{"intermediate_size": 1792, "hidden_act": "polyrelu", "attn_scale": 0.125, "bias": "none", "parallel_block": false, "extras": ["some layers without attention", "local attention windows", "shifted keys", "gated attention", "hashed n-gram embeddings", "weighted sums over earlier layers", "capped logits"], "init_std_qkv": 0.0353, "weight_decay": 0.01, "decay_fraction": 0.913, "final_lr_fraction": 0.05, "doc_mask": true, "max_steps": 9852}
Each number is 128 + 24 x the weight over its row's rms, rounded and kept within 0 to 255. Layers, rows and columns count from 0. Numbers have three digits each. The size before them is the row's rms in percent of the matrix's.

# down: layer 4 MLP down (transposed), 1792x448, rms 0.0464, rows 1105-1132, columns 0-111
# up: layer 4 MLP up, 1792x448, rms 0.0934, rows 1106-1133, columns 0-111
down1105 089:141152089113113109169143127160158151158143108134124096097100111159146149127139166140164147143149091133122176162166118088138150171121107105137165152126154124113138062123169156107131121089108132115144100124131092142131119115124150170107136102103132112148145086121155097137140157179128127162107129113119088176140111138153149098141147141146
up1106 103:130085116124117124132154113139155132110150069127163136149113185140154129132113134127110146091112112108124144136090101090141093143138113113132167103139129137102142143115122113114123132104130180115156104142111123108187101100149146112099134142156127083098155117152133055121108135133148113094080071103117121119146111096132107141131123129078
down1106 110:143192134121106125169132177127104111098100131113140130136101134088131106104103145125092150128126129154093096112121132138111145140113133154122126123143097116160094104137129111110169170122155145135089163112148121115102156154110158151140133120102162132110137106073148122119132160115142170092113142160081140093150111117101117126138149103111
up1107 096:108109176114139098120105149152145088107119153149143120103145114129138170179099111142141145157105119112119160174138089109172125113126135110146133158132137141151164158158110122120124142121100140112080142190138124111147094075149129146179126133149084115131076130130087137126156128118134128182146132116154115121172082152111106161118134102161
down1107 088:141086134139143128112135128120087153085123127159129132108120130143121130117090132136152115155143104128130123137121098157133110128092128106131139119152151117109118124138108162121116122094068113142088132119140145139179123152131082133153068108124108153090131109112062101172149114132142151191120121112104156132127162184097075087151131131135
up1108 098:127142170112134113186155133144096098110143145134183108092106093094138129147135172132129112109124132102103116164144119080117144109165131090102114154123121111118111128120154163126131166147092134137139117078162163132120138114113130118130174137138118151098120168150134131133112164123122074125170130096176114114134151097122131136138140154132
down1108 101:103179114117120157130102112141126125170117127097115117177138112131105101132145139178136120143108128131128109141121119129156118134124140134119121138180122157126127117113110102152130194075156105121106131129105120185126124139139103146116110141120136105105128215109172087160137142144095105100152120137189102185159103147106119142168108124167
up1109 106:142132133170140175122126171112146143152126093141111169119145148167130109134129129139145170083124129131118143088123098145134097138061124168099085138135116127089110118129156140100160086105095141092092111138141116171124150129153117112145113113099132125097129092103165120087101150115130168144151155103101109127109131098129123133128133192128
down1109 099:131144130161083098114102138080123070140163099127123135109140078161165136109156163169118132127119127145099164167129072160111154125153174113096102120100120078158136151120112127156136131104136145136104162140134089107147146140117195150120144143156100144145162140135107138091110132113153141132136139118098174077107158136108111132143127146147
up1110 104:165157139119136124105109156136105116179117117160118164142154113152081147142156104179109111136139150140155126126095130133153128143132145123140147141149130095112126158146156148140129139122167111165152130126123117118095129132104108102161082131110161121170112133120082115102111135136111134117146102118158111124123155128142162130160119170150
down1110 107:106105113116098130137137141139084113176156099124086095129149096170103143103163102125142127136141159130166108138088090160141159159167109158169112156131132113134093167181120116168129138137138139103147138120118117144139107127128119100160141147155169102118140182092107085056155119114070101143133117117171130116125143138090148136111116165116
up1111 088:130210172093178159101150098096176145138104131085128121116103157099117135120120125110102125125086138113102121101085158159128128144176138107175150126101115166126155111123113175138137128116135130149129138093127161189081169091112108170140122103102124114128165090075110136119143104128096124117131149145064163129143102139107138148175124148089
down1111 087:134131126157096111124108071139080029152147112111092138134161123135125155118150128094095118125173127133111154159106100120099127122138135162112115131143133143105169129132164117156164153128151113117145128099106101126136123099151111165154159140128182136119113157113135119127146139143129132135130126146129119139119124150138099150134135093125
up1112 102:122106105137143115127163136139127145139110158116100140121101082117164131092141094136141142133134114104159142124166140103106124137087151135102140148128098115131130112120164127131116129136148108145139100151118161129129152125146133106097132105136110105157106118191115154089131133133099109154132121165140119172154110123143109141068141144128
down1112 105:088154148134112119119144143102127110125071097118144127104107131119173092116153168130116078141140126097138146097111135110097145159150119110126108160085121124151100106082092141112105124141141146156181132121109098161131136102156093123161093113072162122119156144086076157139158148163140103166126111147133097109165091124125111123123099126149
up1113 110:139143141138119140098144155144143135115135128152123159161144112141106136166129136131106117081162152097107134133118175105099121119147190142098181096099105171109154098151126119163207090147097160098138126127146136140111134120139130157098140120120133146117095112134112125118124151134138107110103109138133120100172116150136171143116124158146
down1113 104:127111130125115121116139100149149140092111120122135153110155123125116156148123101161163101129137097148133131166099132118135128067105122129119139169144130117115141119152147146202151141099192147082121114145154105142125151132140175143114145157135122139159152131134145131144134147106138085110171122160128127150124136141121152132120121134109
up1114 097:160094147123123094164183127110156098113142107121123141081115158122118106087104119171116142162118144174160093151126110118141151161119104120107130099160156081115176147136134091141142128123145161127124125136132143142102131166191121130123095124149174124136147104131081164113162122143098164138096117095122131141103145086143150126151113106130
down1114 111:132126075111174169090136126136137136161098145162098175145121153121092113127110127165072116147161131135173124115122161114160124120141123143176151078148160130142155139122136113147106126085130142092123104134155142092090142111136143115130142133135153186124149103149136116138124094121072108092135116139094171119163097142128140154167135094119
up1115 097:119126167197118141121117146153122145120112135143134115123154094144118069102112120140150140130138109155092127144121135127081134139113140134119096153158139147106146127158124105134156162122075133152089193117127131103143136127124127140110168095101169102146089175117109193114123077140110050115120136132102101141107124136130129099133113155153
down1115 101:126154137108106119148084138121121133128150118108142112151152094151139064132112135162159132127180102140121104103088126119132149118068100134149163140140137139122142110107118133127120132120157165123143109105142126118176083165167165136153129110133118094129124176180181180095151117090118102138149101144139127126122133181123110122137104116123
up1116 107:151092143076128152102078075119182171131073118098135134132114133147156080097107139111132134115094119130105124128163155104166158116116134123122144153116110107113112194150118128131095100154099130144147155109107145115130092024124087133178101121142131144115166140106127158121110160157110121115101150132141121091124127122155120150124130160139
down1116 103:136161119103082159122127147140089073168148069151127122110157109103104089115124129101138151158141126131109131123111121119158092100152107112162125096133124130093141150156131084134120103116134089154107139124119117090138134139144128133139134134117112096113158111089066146099135173128085079133126092109099130120129100137135131138123083109151
up1117 092:114104157123123125183110129088100130120125131168121137142122108177113130116107136100070077204103192119125123122086114106104118162105113127147112152117124147177104097145118087149160123125155177111127118141107137106140120130138129109133110091138132105130146137102139182110118127099150110147130098121088140127091170096080138103123116128134
down1117 095:135131098139165144125147095145110122138149099157170124120139146140142144108104113156078128130138115172134072120126082132126142112163127137114151180150163145139161144114111128118161140165124151117162098084125135117114116127116140134118086127150146136119174158132153165132121101122125105119115137129116115108148122121108126125135119168116
up1118 098:109124122091137097178126106129150111150124123145091116087158137132140118124114158155165095167064152126104110088108165137110150135171147126138083147132126116122114112145140100181110146123119128161102087142128190129140135130085160130114147135131161124135101123142135139164158140139168099144128101102128148142120126087109148121083127157147
down1118 100:082201104138138098099160137126080109122139149143126143173105149128118124098135129166109098144125160170133139156110068116103127174091129104113118165097116169165117113099163153107130103118176124065151167104134097136127116104157097121105149095144094155152149127102132192108114119155126113094119133128145124161126105142152099131137162119159
up1119 113:111138157103100148147087155131157104166118101122133097132145116163147132116129160160097105097117152095125155163145095103141147122133088103072142119119104136125135146119108123137125098119137128148158122154137133137135104142149124168127107112126095148136104130119121133150155115109145165109098092103140065101108129076088129115120120115136
down1119 129:098121168120096140156122084123129143135049102124103140088116153111094117116089049128140125147147120117121121148154095133140147137165075143156070142094138142129108123138117132118113107122126113136110090132146145093090133089104154163122122128134111160125106157153129116105089111094150084107145115139116145141116120129133099152144136115114
up1120 097:123117148137147109117140064079114129096142122130113105169156123122126104112156108124139115113117104101111096144147142095124145141111107072142120128149093113146111091147103138123112128112118079172135107174083133157119138184107147128122130152128131155157129131122126103145099143145144119120122102114105144140113138094099133125140087128097
down1120 100:101103136118085137139133092129149104081126086124142106100154137135115109127090106087163127106149097115151072132144066117125127139135117136187092109116139137170150127152119127157129089127106144176125182098127132135146168147099098141131081102155122139122149165090074135105129111087163149150148129132094115101147120128133145158114142129119
up1121 106:121136155168106108100117116112085167084148135141176121093155125123093122118118115122094158121180084132149158145141149136153142128144107120159124153160121152143129110107124121163168093096101160141174138142127085136094127128122135141153142159134128121084108159064138146126169112104146128151091154179164098146146147139146121136159099119141
down1121 091:155104161109122136122122117108139156127133131129143167140096140167132073106121110148119087152161138104117141138133094112137133111152106095153150126087115151151119133117125083132148135099104132147141132174175090123117136171192131153089128102131124139179179133096140134094125113112175165125132118131148156157126113116146122110116086160115
up1122 101:110124112091131097147095161100122141125112155100180120084133119138153124094127149135100155147097143110144114136095128123149116122095095082147138145115116138100139090122083139100141094076078112150120121129153142127135119163124099127148124175133104137110167140145128164069083132113119112125174150111096158125145154104122134121069150107144
down1122 102:121125101156081143119088141129164100106156183120152120136088137147188115128127117150124088140123127108162149110134116148113083143148096128113116131159166118126151164169087122132108124154139118117144133158064136096073163147093125118154133115136142127123097106130158168103092089149120148111093131179132137074118167202138163186120122129098
up1123 103:186099179077075132122103113144148210113139124108090144100157146158114149176136148069133137136135126079176171129117119135108127135089072154126143097138130152134111126103120124144134148107110130142112122118105138108133146116110086083131122123108151130114131148118126082123157133138154162161140129142108139126121123131127120139126126123151
down1123 101:101162099166124120100139139122127134127147146124150128114126117166146097127162182150124138142111106151145117114152131112129132144106111092123166129118096173104107127131109145117160137152125151099120102114117083132144124124143156155149124137122121087111164137158155112158131136173146083136117065126095104150133106129142151126113102122129
up1124 096:119083122160143108130124086134087187104113121126094126083077099114130160119134164108140143141139140131150102133118112074205128147133186088133106113126150121130117152094119164150159160133152150159129131111143168119105154096128156125098117102176098096188132153116133149120097181157101125177135082162123128129114146121149157160134123098110
down1124 092:142130139138124125106083089102125066115170106148147152110116122131120096136144123146138101158177106129140130147096148135117117108119121141114109121119156129115131139119174145098131141163126121149120124159132145150175094106171148185151187114153103144081136121113121107128122137088120153159158124145147095118150145134141112110118168131142
up1125 095:173119117125159113115140101149146096077114087147118088102136155149115097104148112150135087150062143080146151101158136144115133156170111162130109152118100118137090100132099135109133120158137121134117144126144093085118115141116134106172132099086088094108194146107151121120087115157116118124113133144143113126145152109155105117111136150144
down1125 085:135079137102129113104112148106076096102133087102128131142139143134094157111102097111112107162138179096144105122159120130132123153097161135136133140138133137106138171058129112099106105143133110083099119148089104094098107087132115094171149114127110118147177162107107094141090135127148121157080107161145126109128152108128141108144142136099
up1126 096:064097131146122137101104201119099206148121108100135170097111123125097104123128137144118119083117136130171122154154128107135181171141147145103147128136150148139086120159119144126142104125072144166104120100135108129136139132121156155138108139128111124105199151123102141141162146149121132075122137133154130136072136119119133156186125123154
down1126 101:159186040237096145062129085175128097130154096160105123115114161166118103131155169142113158139162142109114102109105138115130064120119131134151112119094134129160078130123133103105124145119118113120139154124124151129149138175126155154143155148140125170131155123109090160150124158121117137114124132116058145159093123137108102107127111087168
up1127 105:119099124100131119124102150177194155157136134105128158093133113147093135118119159177109141164103121118137143136185164109107171116120117164091116132114155170110108110156101110117109141141141144123120096110119109146123166129158158136119119090106119091101102112078119153167118097134136151148087142148143123132089162111106132185101126118127
down1127 103:102185140124119129121110111115140124130141130150103131111177118141057154136107128162092075130160126115112144095155152152132142145144152134136097111137160183160136139116110092101136086139071139147124098109135155114127108144116170139112093151111121153114165124121173140144121138152115151142146127170124105127114107131155130179142143099107
up1128 100:110146140157136153139121128076102136113079149113146094096154156117094117128135109081165151184073151108128168184111095110128143143112165152112065116113150162087152079136152141108131114127132075129127130090129158159183089135132110107129100125135098110142165179071153158096121162110077100134176137109096122102158121129127137119117131134157
down1128 103:170096122140126087141124086140149132145135122137107153118090151155114108132134092095123143147099120100168140104150115134079160143178081161109109158160102151113118129126172091124147145076118087125162100114160157148093141103171122131097107115104074175099130164135143141159111133093135110115146078111150122141136132141109126173149110102097
up1129 108:141094127134114115151187179115140160159126128137159108135137121113143118087151139147147114162129165100098129110131122151094105118133149116108122144134123112119119129131115135078144095093088134145130106165122150109158117114155144139112125110156109097130176131136092105123112133136143115125165132089117148155092156110098105098154100146127
down1129 102:147167142180125137109154168080111139099114119161120100106148101098132096120087122104131143119144149124100126123111103133125119120123086127139141109124116110125097071142130122107168096146114120128117154143088158100118128133121113141162136173133136104096149157108122084125121111137115148173140113081133139145130117132107103120154115112119
up1130 107:094121145125111190106187150105155187181140102074148121132099088100094110154137064103168108091095201164130120145097088130128147154104146169148179156149110112154163145177129140098120170115146136125130134136167078115144107101168186156117142130129139155141144113164090110112124115119129084109116125117116100133113116126127113144182070148115
down1130 091:129161148086138098090088141136116124113081125099100111114139112115125107114159122104099108149145139116137142120112075146117131143142098083144140073171156156113130140140111144112099148114108101115105111155145120128098141157116132119131129130159162149136125122171148091149138126162070094124142135122119158139148090131153123108101133138139
up1131 097:175141181099085169083143125134123119126136104091095168180147107131118151168109148096150116144136105100126124139063105124166121115143127119170121152132159131119165132124105121116087135130122126125110104161128142112146131141089138095139114142094165089141129181127117134125082090114108133122117150120160080136117110109152137102110116120092
down1131 090:119078101102056163120120212131106076151112116134162096128170116123129101124108126122138143103094154081136158125142142121093113121205120106133133098106091116158106123141126124136154125134134153113108169083109161139104167184151150141144154130133117162112153115149123113164102114093117131118153117113140146142133141130093160143141116082115
up1132 102:121134116107172099137079152165124184129153145177132094101138100141172115108107154135167140142144131127145088110118106155119082118161111096121162147140157119095154120140178102141114111120122112101140118119163159116106150156127137120116119110109122164119141086104116144119149130157111138134113155124117094145124131118144181101099120163117
down1132 094:107153122134108164136129119109097087149156124136108111153174117122112115107164111151115119133142127102129127081145115106123141140114163112128123117124092203127094166119064148127108140101160136148120128112093146155113117070131122145118164137158185113117124131165141147131093139103109119130131095123165131120140081116075118123163145122155
up1133 094:063127121124140125103168155096114207164155164126121153114147097089157123108129144151106137114122147110117132142157135103148115109158090124108131117134168136160085138106168103147172140124107093167141113148122109146143137106179136124084134071149122101096172151136124115161136106104111090098120125151139081167120101135126121146137109141079